config.toml
head_dim = 64
vocab_size = 8192
norm = "layernorm"
norm_eps = 1e-05
bias = "none"
tie_embeddings = false
parallel_block = false
optimizer = "soap_variant"
grad_clip = 2.0
schedule = "wsd"
doc_mask = true
Each number is 128 + 32 x the weight over its row's rms, rounded and kept within 0 to 255. Layers, rows and columns count from 0. Numbers have three digits each. The size before them is the row's rms in percent of the matrix's.

# down: layer 8 MLP down (transposed), 448x224, rms 0.0908, rows 283-322, columns 0-111
# gate: layer 8 MLP gate, 448x224, rms 0.0937, rows 284-323, columns 0-111
# up: layer 8 MLP up, 448x224, rms 0.0929, rows 284-323, columns 0-111
down283 101:139160120067103067087100157180133129131101174146103169192112148140124097121141075093117117187162110167145112185190133085119132112074134159156087138139156105158101130128186143191212128109121083103137118110158155114106082132095125145134132112104166141126145140163148093190136103128130164113099090068093094138123081135094138140145129127112
gate284 108:163078107107127118138146159150122150123121165124181183086066136070145123135135081143111090104121141093035168099113118130065185137131146159104108105147107110104084145099120128098108127137117124107171167133124160107128147108100103164142151189114106193105179142129127137193152142124167128120136184100136122148119139121187206102087116126112
up284 110:091196131170117174084142151147115165122091159122092070111065134121147129141156109168069147163141148121092134127164078110104139108128103126089118094136146090156114121066212111107058132081105169040184143145103097151141131110118202177115155166124142136128139188134090177093127106054102141142079117138106141121153144141150178144138081153059
down284 106:116158138068100079134116082054132185138085175153123092117179119148170081155193150137156130117106079163156137121119178119145101133141147097103137161150127174188094089152175130097130145116190172063127151127155136193090132122154123169118077164138110154164092129176127148115085094150146094115110076132136166213172139125162131150119103104088
gate285 107:087101070131124133164145173111108174113133074181151174172141140053101098119150167189130149118179086091121145154141113144146116097110093188101155156142112155184089080113128148148126164130085147133116188154040057142154183111156091138132118178136134170078150134141091151143131100132124110139125146148195140089057156108089118119159145113176
up285 107:080111158125170144123095131114079107104130156096149071157106121129190123132103109137115089126101092050102182149150135121177165114140070103090133143124156113176144143157142103121156105099139124128127186190163110110141105144100164135088162131113078191194141124156177110170117178109111114151109113148186135192101165110086123150091164182163
down285 105:140148089110137115100076140116112144176096149147162120111155092099130070199104147124124101121152132125177110088113098091100095101169079198106148130127096057121160149171066103206082178056155113172068102141160053135144167114146146137145112189112126136182109082095190191145155108076148174124135169129198106089087164114138100133160132143131
gate286 101:142106196106027127200097131109154068147108135110156103114135173092162109144180152077080086115127147112194127145161096118133151071200139124101122203149189124111121111103138175131117107177063135160077132090129075108100124136158142146122101107108133172098138085108205113159142136121176085138116079171163110149093183135192175139181142157125
up286 099:163110148146153162147149139046168124132144129100106058164133140134151146120124100093137140104132180101143098139123071116062099106151155183120073130171140103124099071121112107140125140090151149153122133108128147137049137057169126132131169140079127139089142112161116162124112170124095121081042133176131099175130134110127136153114129127151
down286 101:151145097157126137156192119121107096077076089115105104130094126139136153118136174170184132153173169105104136130104161113144129060155165133079144075145108129111105099125106161080156117153117102148153155149132138096118185143193152217129146090113132125141089160129125073175112171127113105157156104113125161122157120057161153144078132141109
gate287 105:144146076091194083125060158158132115101203117128154161109163076038157124090109143159115128188132133127092134101106107145148086126163103128186130132137101135114188147098128121101145073096099109112131108057122140162079083121193167100149155099090146118170155078175124116131079096143162076107126152193129110086182170060150134138170161120131
up287 100:133159109167069100144105121105156112130126135167159108049134150139100137081087089117084148138144112077056175095127081161130110185136136143174143139174095123108141110113170212093141097112142192155083118129195091152132096154158136111103092144097090089126155060112111162079149121138135203176107117089168166136107152129120109138136149118064
down287 100:136094124141136102156102132120148080193143148111126091193116106192081127124102128125135137091157103120151098135142113203132152112202087160076136140126103133141130173130130132148112161136187095111104140117116145157099134147099150145138162145176189144133199116186074128089111053163138101150089137141110142124124156104109128111140141113136
gate288 100:145113130163079103140115107117159148149171109087134132090097180151055132120143139081147168141160121104114197125130070151187174169144151127143141165060049114111118097141176140114104110158158151116110094089079115205182124130151139113103116152074129174185121146105174170072103152073101117150114151122173115139141138159057106164146078137108
up288 097:125113116150108100130189126090090134140163094078137102153099131123100130081112099139103097099159163121192118161118105141181160077151119201119149160094134171132123095172118115131103170131162122091083196135110150155174143187137146151176119106153092124166135168099183114119076100214080154099122137126140145091154188098138128109105113099151
down288 099:089067129151068091128182076127163135127144114135120154135123107176091109106110104108066051151188100099143142139098135090115142218133096122139110126094117181133091058124211096121112158116148166136155118149149100090115115193078103156094180161094130088128107113116164074124141109092113088129143084075092071112119112161150082109150150018082
gate289 101:056118099131146153147085094139156092117102096149114110125163149094089097138107167115114140135097156132091158143140089155105136097149144148107102143108185197094111106170093119088129082113125098159093158136210137104093157141080106110142126129125131092116216141139103119170184075154215159066163120126089138103128106113202171058091113154142
up289 101:196129104108161057100166119092126131122121124097118141175126154103153187133158136111115137171122139084167136144114100205114136073075167137164059109077090103099145122196118202124124088114121130083119089125128126152126088121165103085106045108142167114099158196142108093118140130108148137156127088194141167096138109165086134189157117109138
down289 103:110074092163120101155121145052144151158190055090080099086153132100094107108148176130094106132121117073136159139118087122133137038165125152143087128132195113138163129082114198101082101180099139097121115162083151114148151155072073176183075139159124138127078122120138090112162149166099163129170146079060121171118135118139134111133133097100
gate290 098:074097142053116116113092170086125111152133145171111114135130156138171117130132129114151173138168160138105147200151136160150081151154135156121145137124077130147153102128114134131183128162127128081098155079085092144218063122159041183163132071111113148169131140069122142102049129143123129101106181194132138085108169127087115202145107087104
up290 095:137116173125151159182125185133108114113158110122125108137101133143156147065133144108121114117078156114153071171131096102109072150103115142107177104181124145106122149094210181135099091128077176172089047044176097117112087162170087121114094132079056098111165132094143077092093093100110114122146121135142145137112061105135143140166117122108
down290 097:162134057137158161181126168132106098081117160110133189146163113035132099116147143104092178102130088072147121075118128201187137178137069076069072135164189135138127125096123131119178106143074163122149126130113157105130129159065144123077120175106212152182136139191105094126150152145136170089128115089132123106207102130164107116124127165117
gate291 086:104142147142153158125130170095085091072098197121154162131180152115249140085194120132146145124113142159099084078112174142093112148132132146090086159117121103118098180145108147092109132156111127151103156129121120169118142123140000114146131115063153163096102078158103187114149199133161091166107135118149065097111141130101103069073106153125
up291 094:071073103142149138062104126064156112197088156113171052185095114090109168104144112163157154178159092094149162169124097106153132134127135115141117148128076132113169120114145162163172175106129106164163125125159100095109155065164088153127144152154126070122112145067068170151135150089093103123135161084126115171132168102099115153096112152106
down291 094:133054148161155131133107082132130129167136153126149134113130099109072169096160145093159143139099189180032147121132104116088157044113080138127181160087112153106153126105155112127091178114157175121148100139171137128119152131112133156205152158155150107118076109125120147132113085085146117116176080124112154088169189103161154204133101178160
gate292 107:141113192152185101115063138071127122141147148120063108107075121117091147097093148146138107097122107108132113136163161128195099120166071104113132148135127131136111128056152097097118082178117173157077090115193105149170026126141139107120134083161130091116171113137112116163142130150111134162131200120128090103222189124138153130116159122152
up292 100:093095133119129127100079168124080077108103136148107155156095103153105154143159157125107167113150100139183113112073107134150147139073161154091151130100105089182164133144075170063135177109151101138152111092165084115115173161099144107092147159159138167071138104159104159144175111047151145158114155130105084156144116170151118075068132152105
down292 101:136124104145078115094168102082128144130115093128070103128164129094067050215128098093109153077091153079078060120111119164133107185138075141145124114102166128147096163124118051117180121113129152133083134083141141137098169150101071146114091069135141094163164057090117140116221109156072176116088140154114113108154127121148088163135120087127
gate293 099:138093111109165151132091056105149105074142143099164173189115142165088132154129169092139142080117102165128157108116073138183104164139105091062163168130115114160114090158120104151108141131142161162124095135058126200166124120072115148140148161114176158089174125125181137121056116133161129083081108140110156118158102103059174175141069126092
up293 105:094142092150135163094087161133065095133108111129145074125151137152113103060114173094118108147155092132117111100089132112144099163149160155093086151142161092153194116090154082044134091111195168124153150120135173145117184189159159155109101141054113154144152146194145201163127114150095116170185135113137130110178140164141119046112116166124
down293 103:089090106138173080196123058116133167118090127154150201112180130096169124077168088107111116120145110122059149063150178134129209056102125116115118136094127146180132086120083191133101168114128140157134083127162147086192142127161126130115155112185118094051123141161194151065130169158107119194190141101101119115083134138105127172125088147131
gate294 110:114116045128102097126095151078096098133097116130120147150148137094106094114171113147087123034140147113124102176189164123129088162207185203121143106109169154159101127150150159067099146183108147080148101125126148163084150118161126142118175132110147110136152173106088092124079125142148196122061133162104133120156171116137119108108149133132
up294 105:085131092128184111130123149145054154149136136154103084139105133174100139166159125037098105123124133073120114111112161148175118090146099154124104123081171133066057151109105110167209177152091117122123141150060126111123154110111150143091150158086133106144160134150130088147165189203130146104148155145127114108116111137102101113109091048149
down294 103:169098093127104150137088156093107125135123156127111134090210188185126118116139145128065137078119135144075119149126135085094149010153141169151144142119158108080136104131105092175083059154150194116099158075182127124184112149112188086087182120115133117125154127161098151115147119124158142178155111145098123131107128044066127162112147097108
gate295 102:159074157087104104101152103119112105179112112141108099152159076123133111194130162141158114176158129099151055157121163103149126119140173180193126139160178116114065135117132118109122074181104064066084140057058145158126084173172133181189149147125151117122165104122171045127078145072121114094137092169194113130100112133100141117128180147137
up295 099:114159052133116103165111150135127206134179141115128166136121096127138158126126165157158148107107186109125132175110141082142055117109144128101084095133053125125049124117147120128161114071142121139109192142120064060149114118150166178102125126138130109134149083077090119133051128124199106120188103173173124154128091128102122139118168094143
down295 097:153142139127156136137146156129136118146104160095159119139153102182150143106116103088105177059145131109169120149115157133177156210091128080174117150137155066147152094144197109123114120110155157144159139080149091068149128142018110103166152104170159161164118099064175141154123086135104094097126160123149119158149110106133140128178129063090
gate296 101:080156078118153134097067126137125091164120195059180114132120129045135133107141140105128158174153120089113142087160155151137157139139131087117170121081177124125095102166113133109129136127125137101095075111150153176146150138152127139176162166131164114178175151134092135127098096139182095127152111120087139106127154166117132116098130149146
up296 103:121123114112090095121090162131119130102143185102158127104142091122090169040167139135083117075075094126174187141143143164090117072129106064155152146095171109100145133186162147121128166161182111129104094115140121185080124128107113121189166104155151086126152166141103129099110122156139108134150179121081137138105135107146182188162104188059
down296 106:151160137172164141116179203123091114144134144098110118128145080067153059145107140066112152145129093158177143118145166179157182101170126077133151161097182150145106146150108078067141179166103108062152126157149165107110132174134098121126154129169102070107086167106137079096098178098142117125078146067130166108121131128146106121088093150178
gate297 081:144103100098086141095084174160134129093186104158148080109137128109084081159187110106146122132163126139149074197099151137150136124084137168112149125118184106226082115062179113108115123152157103136174117137103126167164112139111173148137231074139164137138093140112164123101154080116132100108099117110126152085172083137090094147138130120126
up297 093:096045165125214076172118107138166124112149135092194155097131099142112126160103107084133113129110088167183082139166127132126184150187141149093115150169105120144085084163174104132158124108119178150175122137168101150094147127125178164118143104115186181187077105134163101122099166144070120103161138118135088059132086135106066113154148155148
down297 092:145119125131074082086113172094117117111121145076126106116177070097120150125182160186131147124140091108051140109114175111104134118129089180191112083094181125035215180176134076101108149137088098121142110130103139137133131073117097112165105140139098134150121180137168183092193184141172153125141126131079129179098121148152141162121138127197
gate298 097:097139141132122137149133137115121170112119123147094157106192186101085155184133076100152105128074149169093162136087189140074158095121228068163073158076136111125112070114070145125081120147127112134117102097084123125145084117164101148124084106074221137103122139159105115147118154151155101133126134113105162095138092110123123174109117154059
up298 096:108116138132112084062115136106133102121127127058152072038155150129148187117099149154112107154145140109136122112063132169120161162128172122129061130110077154185113155144122162084169160095112159139122125116157151114076161085081169098118154120152140155185163119111198128087098084187126133168110127125167108086156157149068131118102133137134
down298 095:042109171153124127092116117152120088098166148129147130135155147108163122158088063193080121166166128153113157141088084118113166137093090082203131114137128110180161059186112131115166096060100123127123129121149118136094083156067082123200156139142116134152098144169160104151097126062111120129102088146173148102128179105128158162072096121132
gate299 108:080121151124140124107104127093117077178103127090103133125146106132096135142100160148131146128161111129074150116112042101172099167109148081154160147126175124151081119112132167122060126117136150128100118113101163096167180098117130163104101150136091202184080154166064144188108106100128104171126165119154097127149216094080082166089125061146
up299 099:079169127102127166109162147119116086133188160165085161100133111106141123094115099136152128109158145092119140146128160085118138121168113129129152114156138120138097164107151131124154093124131091082150123186130149139127137109090183125069095175154116081204160163165134100133164160166139029127163115071119097133215123131098107166094110134171
down299 104:140117140125091118156076143142155193149124147116119167096121096181095147153082164089135103104101106145151128116099147068151157183102181057120094147125114182103146126194072140083188117113146093136172116141113153126091130085208100140131198139114093067102158174168155115130120078107102154165130155146132175176113162126097155131125123201130
gate300 096:142119184100132157126064103150083101088135134151092132099133112136096177119091193158131173180122157175166120143147151124167077128209166106153170136207081065090085124155099085093045127126072122100173076059105095160139123148110141082108126130113126136127166102136131180156083098091102118136162137169110094136153135123154173145120119110140
up300 100:090138108169124080123107143181097153094182102107217149051151188166071130111121163125168157102133148170168091156089148156102143170124156211119096126160123060129089116181103124119134119113152129070121111098106143173155134129104113181129106073154125125148135148104167175122134147118075127146079161100132132188157127111100087138089116088096
down300 098:139121113125156089144146124138137169143135105101148124135099128189111142089079140088148196077155120139194095117132143117159140133165143106146107162113153109103112183218156188102145138133105105175104148075162132138157117064091163149091103110151086159105123165138130149111203098075126112077158123101109108149122141115111153168166115136109
gate301 110:057137123050086107170153121118212111122126144189092183170155150121156141113161116133087142113177113064098124133191098088097158078071122122160143164096105153154148139120102191133078192134094119098153098155104153144123096070155133134141153088157135106180183145109129159093117129154109089126135123119100100109086170160111152140146171136104
up301 103:156154118136066113084157146112143175128182093106154102199084089080126119169157148149102155208158137092115089114112084109135134144182143126111130191076130159143070165141160164165140038126128135046143069108122135214132181128103098139089178177147122162140106178113158105138099071120129154109136119085145175136139072123085080113156175108110
down301 105:084183134141149139179022200164167162156134136151096097084128128112104159115100154103172130043092117142115086147118135146183162062135106103100113146165116123147147098172133108152143147109130142102129077174158140124107138180147084068143170098097147128140132150136139124167141162107105169142125111087088161135094206153116164128151125167155
gate302 100:091103109172115054112101144175120114134130163123155179104162155155125103083195146131117130118170123144052090100116106112087112131121117102067115094134088142125092167099160142100104157099153180078130112086147187086128148141110189086099102221097163108152103130156112193087141090139165146102121181168159127144155160177124128138117170111150
up302 101:085165114121151100195181144117122119129198134186064136118116119125168137151143071129171148117169108147146096102090134147108129137142111135189136119104153116110132041135097090122123093128120105106072115157109061156136142051177120112084100120212110094111093128140112104145085163109135122145122099094146101114082167111116167085106141164069
down302 102:157147052093131111149147074149127118089166065153086210136171157158156135127176155165143145142121147181089098167108114155134149103149106158174105099111131151159104084105163112203178109116133188104128141102117150099110124151111186131165141130102136058136065155136138086106113118122084116168129112106172132146140155061126069148144112166153
gate303 093:178088049148127109156144119131097146139136093122089127112070134126114121096104110169102111128090143131122170102101104090103134126186215171117165164093103191116136093110191147165167177218114145113149133171128088076167125145108105128118131105071146076118141145138130131064096053146128180174121149190130112144178148151106142210144094107097
up303 093:140123057128093104129159132120157180099119124117114165156135161145151112166120148092141185126127128122152144176176125170106136164144176150167094166160083111142121140106203150129145115126102133105163131162106148142100076098143110103178100143173124150108143099108131139121155157173156125137104124132092178157207140108087132143174127171146
down303 095:142165126128100147108072099120119123097109176116136095112092082143111099077139168132130148104200103186078124104166111107117136167099052047132119145151150101134165067052195107153112129173147148094101131112098108163089143137147133111174118151109088118135108131100051124154046160103178153133110084122145110116096155176168191056143099076107
gate304 097:105169066119079103164131129104108106064202131127141133145157120103104140166086122153101142107087150146154191186148058178079074186058146111141140102156160154112124154152116166112115123140149092099132112129162141151160108131141180115124123072129141163094138163126109120142153092112182102063130085057168161120178154103136087146132073090114
up304 105:130094109140178134128129066088080139105164112068128109128119136129138142121110123115128094169088103214109130106162109182091141198086156165092094140149163119172107162128100150080123079048170118140103115135077127136094096086076150090107170126124155146140113138140086132121161119087125142101156117064185084162163131091097079156052176165089
down304 100:178138085077142116113159084092107108121096072173170124077139100128092108125150103147056129111105162083164137118129149158043086175123128106104125141146134158127094155144116094145091087131163160102092117079123123108165067142089181160158085167152152121096117154179149145192133116119131090063134116166164140130196154077097126097069137071131
gate305 094:110137095183074125116159117142122198121155087143092143115082162181147157140109117172104130138084131114138159076089119166148139107132088081141123140093090143170129120135120084120150158079171217192071152110133113125110098165058152075104190102070116128069151134172147132133151132172142123061169171129149144105204120169167077197124116136117
up305 105:130111117165102109174116116106136104108134095129089114131146116172123152131093121106150126069152123140121157101119134164065134124094138135121110143180105176126156135190144152155128159074168131143099126172136136156193068170098120085150120112104113193176127121142080129168107097093200130101139180135083149122143115088131139184156135157142
down305 099:155079086146139109102150091127069067150112185139141149154143105086142092151092105060134140167145127139181134103111128143120138002180199075089118142094148091134076101130109159180142113083136130116122052134154167106117134118133157127153143109093118168130109098160136153186120122050140135140132162102125143113119137089106110126126157083138
gate306 094:130117077084115161112155101064195088102090115120132171081114105136143090070099147164150137115129089116083122149110106152145202089165097140090133131110100121157113124104148088063172134077158169107167101105099155063163187147161151123122101125093181137096154139184142136166087111159132146157139090115148136070109184123135142103111121112140
up306 098:139192181069073125094118118158067141108180156069085118136132122090115098206161101119091138167131116126149191147135106163123132150125125153167094149130119096190150120131141100147143101122141108129157172139118104151075115142132176131118141132160157175133123101092183107065136102143119112071095103151099120150085070090146074077088164178099
down306 097:184077133104154084152112158190104147101155120164124133157081148155157120144167089151135180093156144126051141142139185137121173155144165120139131132106151154078190169144121204151116134126116151127126149108151140120112111166132154131154144156119101120126172126109142117147147144167114130205171141151169103151098134118131134133065134184092
gate307 083:150123100141117084083125085161131093139110144198105154154116130160221132130124080083132177181120187134101153153129122166105182138155159143170136125134113081129199090119130185117127072148137131113162079135135147171131153170106087122105098138145179058142113131090065099123132090082160129175131125117151130122141126150057136190161092121161
up307 095:107094035116130143101127139104151054101180118095176150119143138187168118176135120120152080235174094159158136086130137216079143043109105130161163136112144132162111165144111133183175153126134132135095101145150173133148109120106173165158112058136131113106121123153141113132069146073122124127106098079143130065130101068125146087117130095070
down307 097:120097081103140105165153085112165132163152073135112150102123135175164136119111159107142115139157089150160092119133139135150110033131130162124211166142154121155107104172110182133126160136140153101082161163069165114133156165063111152095147143107122134151102122118144137116070042191087099188123107082107164075111150155068129088111098133139
gate308 097:110118122146133110099153130115126135147181075144127161102158156109084166077209167117051172108133116149108111149143126159140159103111136157107105127166122147134141197178083154137092141077095106111216154146116122138169135108118131161120120079070106077109158147179142152156165112150124093061140134172194115115151125054149100068088087127061
up308 098:141189131134100184140082127117124139110080109142127116184116108119154071117124098141105093188134086159102083136090092175082158100167191123107125169077151161153181078138103110115143162121108159147169091073176152159149178166116115148077105128124110090119093111100163171166143098219086144104150124150090123201138137142168060142147156172118
down308 100:095146134067113144137175121088172158127121139077179093107143186123136150107131178124142115116132128159193102059145105129157131169145118196152114184086191144165078180131161091106061164113123142109189115151142140095139122081126160185125143058098128129098134099120128226105107122133110129060161166095086118119150117113142157139143121156128
gate309 104:086101127093167116141154136099092048043122131183151136133101186022160100140086113109099113146176103153127149086104118124092127116161184121146138157141146134116106132089079134091095154099101177117126110115068198135111145121150140138159102119165126126102156110164097117137116112107134099163149162099118153175168163106079096188155168153133
up309 094:099123114087113092141151021168130158137143099193151175127122085104103105144094196079122168070121099054111141088167097093097130092153083116111105086142184113156053120120115137088111127085094092064129128126103145150159123090161156122147128110131224157099131107166090098174139106147165146134097171098131146081161104113107155078097133091167
down309 090:084129167100077128133166088106191152081102063100138151078113089097134144168169147136090155129137111080165123108121151108138142184141089106158132134152091171170105159136164095080091159145114134129091163150109120131106113083112146176158121169119162109136111149140162117154093141130103137118131099130171119091091088109135154130134074156134
gate310 101:182171108100087141137142106112152146104062067123207144072156159144144152109096113141140089185123122138161146142172116071129115096104122168109115161177091118195148172108091149129125096124126077092157127114059135169142116188085138100137120142106186194116177195105130069116140149113176169132137188147173196051122123133103111110101171117166
up310 099:119113122100161167102175128096137135120106153093093117134186155095148156130125167099117130098189135158140117125110162122148125188077148164171114171081138088112169091107162154104155165111158164140152096123161041182099081124122126078139133098149155183078081153095092102138155143109182147165063118097122198124180094123138085180197131132155
down310 100:109149200124103136122120111155172184161152185105108128092125127123065123172173050171187140121093124103127119124157149144139109151097129132180103181090162119102121094114156134097178039099098125121127117163157154119102178112095151137140090100100106120201154140141158130136156133153129096135172162173108102134135129179129119106086098122143
gate311 100:151114123119148158106123136086169113085155200090134133100227134165101164150096155110150146107146156131087119118149101172102151129082093108100155154109100137096133085092210160170149097136087091117115137126127189144156153162087085121186161179070148104148138098090118162085094088093122091124152158107122187127119135121134145141159102131063
up311 098:126128179120082122153103163157083109140139132137146145175098100138111122127147096136094099167114150103088136163117083085120067134143089149119148092188134165184101110120181106130154056127133181166150104129092121152074137121192137072086076106143144138170147105168064082104144085170066103107139130131108149104122099098067080172120099186100
down311 101:057071124075186137111094115155124104137139085154124203187079121128123123101120113108201142156124126153170078135133166141175135049161150149066113088126123110132193174152130115118114111148115097122146167084100191081091143095101122145108184122109111110112160134131119142189071107114144146127105071118157131167146140099130168116083129159094
gate312 101:168093096141175168186112079127160152085125144110118134150123121135132141107120095117112123099106160076100117107060120146118158109140186151112080156086165127131125162105153116113107165170155110147105148196180147150148098151045161109105131135174123111084097127137111064173075147095140170096204077151136097130143116155140154103115097110145
up312 097:139087142168191168108116063147122192137063135141168115126123098149118168090157163119116132161088133090136207102098091147103091131104115149145096110121141131090139149163090119070145128158147152120146118142131171146130157122126150102201166189116070115093124141142064134126085157077064121146132124180103140124149161117152144081163169112191
down312 094:120161122138208113168077104162118185107125121113117154170147085140179120143095104181100111079119132070169065118086134055126135128166150121050141121126117148136139150141211107139129105116124171162150121135128105096145100189127125136175164180174137149147082141152128127175036116070137151117143189130083150129125128182090154129118104166106
gate313 092:091145099151140054127118134143135174146151051134163185080078146089111086161189170085068088165101149088169064150122088162142122178075121103171065139192124150149175116100095157113120115105157138105131132126107124157114102106131187088130117156108109155159099129121129092149164163099167132128144109050082067084138175116130093090130110121128
up313 095:105078194151133090170076118093078164093127111149176152082130152137054122093143164128112112113047123125197102145147104228095157068087118117132142132160147155172131122092140114131106086100112117169127091150125171118169088135145116082121126122138144173091136141120080129158181120158199134143158126115168213097174124134138055124128144132093
down313 097:127142150159114155188137157099161141119122155077083126122094159137135084105117141131090145160157093081092162063145064122127092200125163164122144100156135110044119161146166112109117154078109149127173114138106155182143188083114149150135119178138139148117165135107089094168110143127191127089178166099129091183132150101136143159140130180153
gate314 106:148102087167128135131140096109161119100058158118164145143118028163137113132197078128148102115125147119066090100073152171136185100087103137158140157111187115126146107153087139097081157124100106113153073124169088116075126146189084099112119123189089112125096124141147107110086163091109085135155152117132123135103115163134145107191117135158
up314 106:162150150126164139078103198051085102142111176140108120137162161137097118150089115116109184106084108175136081127180120095112131085153130118066114097185138098140118101093116098110176150126137159099091156109103160101133185151160146105116100094122143130103153152150141179131110112173150058117174096160158150113106135112136074151155213150144
down314 104:155173139187194114061146182061124134157181131041156141106163135124176134146070076111117131108087119111125100170161115164123061134141091147127117139164171128162108170136139153066139120118142150121147102145076110160111152135160106135131162080142142154116184090121071156125135135140137096118050113113180131160112102166120146216131146100121
gate315 095:085191144096104135143177101072076118094153109182123156118114163087063145151143143196127156132134107151117135140136058140113101144066112141171150078167107165107180067105154142124200089114145110147167202127144141123094160157128101175118155100101092144158117109178170144162060119149140117112158160103144144119214119051129165145114136070070
up315 098:107104106070136157138108072150128081131144184158145102181097145141150169130144116078091148180157112098111155192113132159145111179150088103160130118130118121092105125091090181111154158148202130103120165105082156112086101097105205123126125073112161144181120086067155163063080147100138119139139178131118100191133179166121058111107164132176
down315 099:115106149145162134074129118056128161128156081081068142097072104144168172155077093161126023161135127128145135144133093115072176178083133189144185146134095184106155107127175165139131158138110117136168144139173170100167181196107080157148173170134157168053146146151081086147133077128107157147177116122098125116174143165147191118115097131081
gate316 109:125064168109178179140154110189081113137170100213144133100178097166086134161085151154186059128096136113070121110099090174123104125140174118128164151130144149065129168159134147124133142147141110173154091070142159097080110111111158185165078070120139126099195115207150102165198108093146101114103179132149113167089151184149083123108145139122
up316 106:150100084161094166113092100101141118117089113153209140125137141147145091126114140110112121073110133109101081124151140126101165098125139110160162131106207158080188109138096118184090171118195164162130139095151137116123130099108092189096162146084166136102130168091119132148100163111149147141076104144068140111082089158144082090111145124095
down316 105:077158162118118158146158065105106134119166104168127104145105138150136111151179059122141038134113123147142100196124101133121098078113177119121103094112120153118118138092116077110172153093212114124117108185090089048101192139078174112114127101150096102184127128138136086105110120144118135155141141100152171146178166109109172143113129135173
gate317 106:141110167125126110098124166099158147128130192133096151173149149125073148094111116120072144157092134087131114172133144116111128138075153105107188123080188069160103109129137127171033116117103119108080126142144177176082100126137182140101148190075127103073137133130168200120130098108082107122135154080160083141148114138101130133126096136151
up317 102:129162222086131110131110131132189109135169108125136125104169148164158179144134075104098161082100128064124086142109095119097138092108120116093089058193124139181135121113139159152190132133176103144097109086182126133167138148112149144124138119088158103154163089102137148135171115140143091128105082131067119121079140082151199146110175135044
down317 098:126215069089124111096099157121159084136085092130129137151141081097094108179156133131154122086089169111090137149189125106140083181137159115146074113167183104136099131144127101153144119173154140136177104173088109157105057174176109143138060127102107151106116133155091095136159121091179126099099127126151151123150119167141079109097080167127
gate318 103:159155115134155069170088131076144083131128136142174169185117092125162137099100136164133113078153162158075152085096097061144100155115158212120092200134062149124086182131129096102083148127163139100130152099146169157153146121138192190150143092137156115112150115206160139138146068176140140093105102133145111145168172136168132142153131102060
up318 102:127163146109103129139146088074092118129140122114114140136210065200119173133151148142126098167110130164130134165106094118160108065073096113157181147165153095143193135145113146146081137183140194187066080148096134118099117079173120055155048125130098130108106182094123105131113119135097171150133123166168179162122142105130158114117084128132
down318 110:119145166148136080177107143161158117161110072145153077060102149082132070127127212144088130116149095096159100162163097220097109138179100114080158128188158121134174111122152171107107084118150167146092147102112058070144179097091178095134089106111121167178125158125150149132152115108143153034185135118133142132163129118074137110116100120141
gate319 105:210139145130117110088175164116107043114116149141137166135135073173120133093140133139131146070147198145091133145077121131173171088066129092165133110140101073089106118150088113143136188100053100088094189128157138101120172122096111116125090124151080128078148134153151081159123084151111143124131127172093079153104124134162096184106151144105
up319 098:175089069125174138135127189130149162137138108109095083179124113071210111085078083138083165105156129147159130180096095115122158160111173169135157190151097147141161131078097106125153096140123161117151096185125076079169151169186163116175206097154086107148166131169126085137142171134109105119175131104083158120156150101056100079151076135159
down319 101:095120124200149135126112158161131155071135114138128113103119160167125125045124148192124198180082072117170136133105147151125138141154161119149147166168119144106093130132173143057138140107151103097137156171098163158140137154179077137093087067150082197121065097117092143149132131165140166147129103148166142141107112141128148129114160152157
gate320 110:114108140082110163136139134108153074144165099141103092153137146122104092106082136147113096143079102101096185071156073131106099165126132121101164049137123120139174145146143174119122086154154109082150140118183126143093098151156169076142171149070054099108153174116124124099128115171120151148132131220159105165122209188114090119156120125178
up320 102:139152087101080127171102137134152108096081071175138118115121117201126158115127097172092077189108131131137079134130079143148099112094162133119112137096129158166149112133154139150196159167176159141111102113183076164115143148127184148110150150136134125187149114195187144131116150091166152105124128186143104118122112132146084129172061159102
down320 096:110120111082117138129198154144149152053140152163109112119097116094122070094117109110103093172139118082127101122064130084148143151161130150182173119150140094142123134092139089124131123187114123099155136149142140084141138130172139106109115109150126124124143179082097162132155179105093069112132092121153178254119130038065130122133208181134
gate321 095:064121131119119127121136166118115139116132208156140132139148152043109140134104150145075130183118164198098122062120145118160142135156106091168100138071128135187145156147116125095106143141128111124051169099103101134110144180075135149121081087104129174103165095145113107168145190109125137140165087142118164121106124120094115144105141118168
up321 097:117153142126123092103069194137105179119110101089112133100150176075136153087128139125164093161150146132114108103126154084052077152179136150147158170059173131156114135093144154072107138162120101114105108139128088147074127144089136161132110093133135125129167182098173104130183166108170102189091122136143121157173141128143157128141152138159
down321 095:080175195164078121152097141135091128182113159145143124189143121090107081159085144111157126179108162126161082122189127153086072154154102140140113125138108147147135183165075144174135120163131133105151093104082085158080075166106108169111110069155130107062087142151131143111142102139111146126118105076101102126168110168054101090160145073152
gate322 090:087107134174062109105092151140124145101156132151118135180083103149065188145122146076035130121044127099174143180121172105119133170150113144105134068102173138193068156105184112114142125171121101137103097149115124151113135166095176160092182117133115134095154155134124119154109121078153066103170116141111110097159186125179121169139146126070
up322 095:149174108108143119125090088127131125114131148132120174136063136120151134176048133109138150084163136092089132117146123154117123180153152101043084081129068070127089168111206158111131133132139208135127113111105133127172154118112076124141154113149136136130117224116139104132166086147163125154084139134153097130183124106106136085124129090073
down322 100:108113070085159117142133128085143025130109141150112191120087165137092087099159162114102132150152128162187092111136146101096096173150196090139141137123080144106116104126112164145120124115155141126104107166119150075118141130079096134098159135197180184131087117093095192141128121149146137121141134138100243140133096095179152171121131087087
gate323 082:119171106108196100095109087095165083136107070143150174138121107116155115165156077133092074124141103150108099130166180127099140085130132148113110129130145145159121178124148098131107149156099157148125087125118144110080087150147149109068092143174138150124111128136063190138133136088101113136126088176124137151092138146134046115127114043111
up323 094:070125118109137183183111189071141146081087093129121069118096172115185120100080173140155117071121141141143116139104114058169096202110126111160113058131144114136143165168138106132113097076139106113126168132131084134169113135172129060100185132110129121215177149183139117166136099131108115116104175119160082121120107109102087154104115133121